Part of a small language model's weights: 8 heads of 64, LayerNorm before each block.
Each number is 128 + 24 x the weight over the matrix's rms, rounded and kept within 0 to 255. Layers, rows and columns count from 0.

# layer 4 attention query, 512x512, rms 0.168, rows 498-503, columns 0-255
[[ 56 113 145 109 134 117  83 106 143 162 159  96 162 120 133 107 133 118 142 108 119 109  94 127 117  97 144 156 145  95 148  91  85 116 130 133 139  94  90  98 154 110 126 123 133 112 102 154 101 152 153 126 101 162 152 159  88 150 134 124 147 140 124 102 125 122 143 114 134 105  61 180 143 124 144  72 115 101 144 148  74 118 142 131 138 118 164  88 104 144 133  95 109 149 153 128 113  67 135 117 115 124 132 180  80 171 153 132  90 128 174 111 121 152 175 153 134 101 119 141 134  90 130 146 154 100 130 143  91 137 137 131 119 146 122 117 122  68  78 136 148 114 163 123 132 137 159 132 129 126 118 141 150 118 135 137 170 129 159 179 124  97 152 120 128 130 130 136 190 113 124 158 108 101  99  96 122 138 156 131 110 164  97 147 122 111 165 161 121  89 144 134 134 117 171 105  88 125 114 137 137 120 110 137 139 121 132 144 131 146 109 155 173 141 148 147 122 151 143 147 150 108 133 134 108 134 131 138 117  73 133 117 142  87  98 124 120 107 152 108 121 133 110 118 160 128 153 127 116  86 125 127 115 107 131  91]
 [129  97 130 119 137 117 127  99 121 157 123 125 140 129 145 128 114 141 119 121 128 142 147 135 133 110 171 111 140 134 122 125 139 139 129 118 117 128  90 151 130 113 145 181 111 130 132 150  98 151 137 148 110 118 204 133 131 112 149 175 121 140 153 133 155 142 130 153  86 123 130 151 102 119 117 123 114 160 106 135 150 124 124 150 110 116 103  84  98 124 131 139 108 148 135 158 110 123 147  96 119 122 148 111 116 103 143  97 121 102 122  85  91 100 150 173 153 121  89 137 127 121 149 124 161 123 143 116 123 142 118 155 142 141 111 146 109 144 134 136 159 124 163 138 161 118 106 116 134 149 124 102 105 144 126 128  76 152 118 171 115 134 147 106 118 115 127 125 121 129 104 108  89 140 136 121 149 162 146 124 132 123 129 101 153 111 103 125 114 136 136 120 127 158 155 139 118 106 138  89 141  93 113  92 139 117  92 108 147 109 149 141 155 123 141 126 137 125 150 121 133 151 114 122 107 167 167 133 140 128 128 142 130 142 102 139 102 158 110 164 140 103 149 109 142 134 123 106 139 112 149 125 109 116 105 154]
 [ 80 114 129 128 114 152 109 116 108 129 108 113 114 162  98 131 114 108 101 137 134 143 162 170 100 125 134 154 133 126 112 117 130 104 156 133 151 114 117 142 138 111 150 131 113 141 120 131 107 134 123 137 107 123  96 109 121 127 150 120 148 112 105 169 134 158 115 139 121 160  96 116 116 142 134 121 127 138 107 125 101 135  87 105 154 143 136 136 129 144 143 156 128 172 108 154 110 118 120 152 110 146 139  93 148 110 132 114 154 180 110 152 101 145 121  90  99 159 133 125 132 132 126 141 127 139 122 131 159 119 127 177 121 110 102 139 144 157  59 173 146 152 151 118 120 146 114 118 145 125 128 117 144 140 132 143  92 132 139 139 120 115 133 221  93 129 139 131 143 114 151 129 156 121 112  90 154 120 163 117 122 127 141 127 138 115  99 140  86 141 128 173 136 149 122  90 106 160 104 136 136 110 127 153 142  98 134 149 150 112 129 139 118 156 146 149 102 126 164  95 134 125 124 157 104 150 144 111 123 125 141 170 101 132 173 120 139 163 120 106 120 134 159 105 110 167 169 101 102 157 122 128 182 161 113  99]
 [146 137 150 101 132 174 135  81 135 149 144 128 123 145  98 144 117 132 169 171  97 125 118 108  98 135 155 142 115 105 117 134 149 132 114 133 117 126  99 146 132 126 146 114 118 128 142 126 125 109 137 114 141  99  95 156 126 121 139 185 132 124 126 134 140 119 111 137 125 135 118 100 145 139 170 105 138 142 149  93 101 108 123  92 129 134 115 102 136 116 114 105  84 120 150 133 140 125 120 122 149 104 155  88 119 139 153 126 169 146 158 120 112 139 139 150 136  94 105 146 144 106 137 138 115 105 133 120 113 143 103  89 119 152  78 140 116 145  79 105 156 108 112 181 132 133 104 130 106 151 142 145 129 105 134 110 143 176 138  86 126 126 112 162 113  98 123 153 119 136 105  99 122 167 127 155 132 126 132 117 156 131 141  98 109 154 174 128 148 129 105  83  91 167 134 123 121 131 113 116 162  87 120 102 124 115 159 118  90 143 107 127 145 132 143 104  90 135  75 122 141  88 102 111 150 130 104 129 112 142 155 127 132  83 124 102 171 121 163 114 125 119 118 138 112 132 140 128 117 142 139 112  71 140 121  97]
 [ 96 155 125  98 135  99 165 122 184 147 113 155 154 109  71 118 137  91 121 147 119 120 105 142 133 124 105 122  99 104 173 112 109 110 114 142 114 153  94  97 148 113 119 156 169 126 123  86 124 117 139 132 123 108 121 125 138 123 123 146 147 121  88 103 169 127 103 137 116 175 141 131 117 153 135 116 146 169 122  93 155 127 111 111 142 101 133 137 138 130 149 126 140 134 107 105 103 156 169  70 126 155  86 131 104 120 127 173 151  96 142 119 147 154 114 108 151  89 136 102 131 132  90  91 125 139 142 147 182 150 104 103 131 109 134 130 125 123 172 126 124 146 159 118 149 133 138 144 106 130 137  63 112 106 100  93 128 144 122 166 140 175  92 131 126 139 142 167 123  96 129 179 116 158 110 111 132 140 127 119 158 137 135 155 119 110 118 107 153 148 168 128 139 140 115 107 135 105 127 152 133 141 134 122 109 103  72  93  88 161 134 123 105 149  94 128 118 143 138 114 154 116 170 136 161 152 146  89 141 101 123  71 112 106 129 105 147 131 115 105 136 178 148 151 141 132 144 112 171 124 112 155 130 125 101 108]
 [ 89 129 168 109 134 146 128 147 132 148 128 131 137 129 137 147  95 130 103 179 123  99 155 118  77  87 127 151 158 148 135 117 122 135 106 143 102 127 144 131 114 122 156 144 128 127 128 110 121 133 148 133  77  90 118 126  97  92 131 112 121 103 156 133 127 122 136 121 100 118 117 136 135 120 115 173  81 129 155 128 119 134 139 126 112 138 133  88 141 134 128 131 145 129 157 150  92  83 121 137 134  88 117 148 132 117 138 129 138 111 123 142 130  85 131 125 139 147 144 131 115  93 109  95 149 133  68 127 135 128 116 125 129 135 155 133 138 129 138 134 123 125 103 135 119  98 126 147 139 106 117 135 138 137 100 139 127 139 185 135 120 147  93 133 134 111 125 140 153 129 119 121  96 126 126 129 131  91 105 121 119 133 148 120  91  91 150 137 161 146 145 119 154 138 142 118 114 135 125  96 172 123 107 161 131 181 138 131  89 137 129 129 118 121 140 101 145  93 129 115 132 116 114  85 131 189 124 127 107 134 117 145 120 143 145 133 107 121 124 123 140 117 148  94 145 114 158 106 111 164 118 174 154 136 127 104]]
# layer 4 attention key, 512x512, rms 0.165, rows 498-503, columns 0-255
[[109 132 180 154 129 155 112 144 125 101 108 145 109 128 150 108 134  93 108 147 158 149 115 151 140 126 126 129 121  99 162 104 136 132 118 142 138 111 128 114 164 143 106 145 116 115 141 160 102 126 124 129  99 163 154 128 111 135 116 146 128 121 150 121  99 149  98 117 135 109 110 149 103 110 144 109 116 163 135 124 125 100 128 147 117 153 148 120 106 144 146 126 108 137 146 179 130 141 109 129 101  99 121 152 114 140 161 118 137  99 140  90 104 110 132 100 119 135 127 111 137 130 110 157 150 136  96 168  97 114 111 162  95 130 112 144 139 102 113 153 156 147 157 132 119 109 134 112 123 109 107 158 143 109 166 103 166  87  85 144  99 135 119 119  99 163 124 100 115 139  88 110 111 127 116 132 117 167 137 132 145 159 122 138 108 126 131 101 105  95 134 141 154 161 183 100  76 124 127 153 117 108 117 154 103 103 139 112 122 139 126 110 134 143 129 149  91 109 128 164 133 116 136 118 134 145 122 148 129 133 123 107 117  85  77 125 151 115 126 105 160 105 117 134 156  90 124 148  87 121 166 127 135 108 132 107]
 [ 91 143 106 105 164 115 145 109 127 127 103 162 135 139 143 113 119 155 103 145 128 136 126 139 165 151 126 144 114 125 138 154 166 140 134 109 128 109  99 128 116 128 169 144 118 154 119 132  89 146 125 149  96 164 145 108 150 103 123 105  96 142 111 152 106 143 168 136 166 107 133 124 128 144 124 167 101 137 115 147 149 153 130 142 128 126 105 130 131 170 128 108 121 159 142 101 108 151 150 125 104 119 102 147 112 146 135 130 126 153 137 100 128 116 136 112 121 142 127 150 108 139 135  88 133 107 143 122 125 120 125 165 113 136 156 130 128 124 143 110 116 119 184 126 128 143 150 128 150 132 132 111 136 134 159 144  80 151 134 113  94 163 160 154 104 102 122  90 133  92 151 125 137 163 120 131  88 119 136 151 137 150 135 100 107 135 140 118 163 135  99 144 104 144 147 125  52 107 130 114 113  84 158 136 153 123 107 138 142 130 152 125 163 158 132 132 141 143 130 129 108 143 138 117 122 131 171 121 110 143 128 163 146 120 151 126 127 156 141 129 134 116  88 105 155 105 135 127 123 108 138 134  84 120 131 157]
 [130 143 121 137 123 137 136 171 124 135 150  87 124 165 132 120 123 116 115 109 140 142 128 160 102 107 146 137 138 168 129 117 138 154 147 148 126 104  97 107 146 124 141 147 113 169 154 160 134 119 121 104  98 127 112 136 131 143 185 145 138  92 157 136 131 125 107 140 139 137 115 124 140 143 108 151  90 122 113 100 145 120 156 106  98 115 140 113 100 133 106 123 103 135 137 102 150 149 106 162 157 129 109  87 135 162 138 126  84 149 128 132 112 114 159 108  79 144 147 143 101 145 134 113 131 134 176 156 146  82 140 162 141 161 117 141 118 145  94 104 149 158 180 100 101 139  79 139 138  97 140 128 160 132 121 112 124 123 137 116 116 137  86 181  85 137 133 123 111 129 137  95 159 140 140  97  93 125 101 102 154 106 110 121 144 161 101 113 112 116 106 157 143 155  99 106 148 132 146 137 149 123 114 113 132 107 154 116 170 187 131 120 128 149 113 125 134 124 123 131 133 117 155 147 140 100 140 123 118 146 107 146 112 164 130 127  99 105 143 167 149  92 148 169 152 140 184 104 139 128 119 120 137 148 134 137]
 [135 141 152 158 122 112 117  92 181 126 120 140 132 129 106 118 161 148 126 146 119 126  90 122 112 135 124 135 154  89 133 143 109 141  87 120 162 127 132 102 145 135 141  91 173 107 106 184 145 108 119 111  99 123 123 150 114 143 132 134 149 111 140 129 154 148 125 125 117 124 104 138 162 144 174 104 114 130 156 101  92  96 118 134 108 142 157 123  82 148 102 125 114 105 120 133 123 123 131 133 129 116 150 181 127 147 137 135 169 151 159 148 157 110 130 144 102 146 119 128  93 143 112 157 151 140 155 154 109 129 126 150 102 121 118 164 122 133 157 120 171 106 133 155 135 120  78 140  88 143 150 123 151 115 132 160 147 187 116 121 111  97 157 136 129 129 128 165 113 117 141  75 104 131 106 159 118 125 121 110 153 156  94 109 142 128 132  98 133 140 125 149 135 127 113 101  90 112 116 108 146  95 130 136 136 168 133 156 101 163 101 145 163 143 145 129 121 131 100 128 155  77  86 123 147 115 139 136 112 126 124 136 150  90  94 117 164 115 142 148  87 137  98 115 129  94 138 128 123 130 124 116 134 162 128 109]
 [100 138 109 102 104 139 153 147 107 123 136 176 110 111 118 121  81 118 196 105 153 153 109 157 122 121 129 127  94 103 128 127 120 138 143 140 117 135 132 128  99 125 112 135 168 113 148  84 129 146 134 108 126 160 163 135 142 137 145 142  81 156 114 156 126 107 134  97 143 142  76 116 134 128 143 167  55 147 153 108 154 102 137 125 100  68  84 157 126 149 140 128  90 197 143 140 126 147 134  85 124 136  88 105 105  93 133 147 133 146 109 132  88 177 120 149 109 118 131  74 103 126 122 151 125 122 119 134 166 125 117  71 101 111  97 123 122 136 132 162 134 143 131 101 127 128 143 130 149 146 115 132 111 129 136 153  77 134 135 151 139 162 128 149 101 135 152  97 126 101  82 128  99 128 134 144 115 155 135 148 103 125 110 125 103 121 129 146 123 128 143 151 116 133 150 114 138 122 151 160 123 128 103 159  95 151 130 125  90 104 101 104 141 109 148 159 143 134 138 100 138 164 147  96 115 126 113 129 106 148 140  98 150 167 116 139 123 139 118  98 116 137 126  97 120 144 129 108 139 121 132 147 143 126 128 101]
 [ 84 113 126 137 126 143 137 120 114 126 135 163 123 124 170 148 158 122 129 172 125  83 151  80  93 101 120 140 131 138 120 113 149 120 151 147  95 128 140 102 109 110 129 190 126 125 159 121 156 151 154 128 166 108 108 139 119 120 108 124 118 135 127  86 116 188 139 130  87 147 148 144 120 171 102 160  98 130  97 108 109 124 168 123 160 131 107 119 113  77 132 129 187 145 129 150 125 108 119 142 125 141 126 105 113 147 116 154 160 106 151  79 148 118 106 144 111 126 132 117 136 114 138  99 116 125 112 146 133 107 144 116 122 127 128 132  96 155 177 134 127 139 115 116 123 131  92 108 139 116 115 120 161 119 124 112 154 131 138 128 143 162 114 121 126 119 152 154 132 159  98 127 108 142 152 104 106 132 124 117  95 101 120 112 147  75 161 140 166 123 117 163 170 148 137 118  93 150 126 144 145 117  93 117 136 102 128 154 107 144 147  83 142 131 129 127 171  80 140 144 104 128 102 102 121 170 135 125 147 138 141 139 142 163 137 147 132 138 130 156 139 112  85 141  99  89 127 123 155 136 136 167 117 136 120 114]]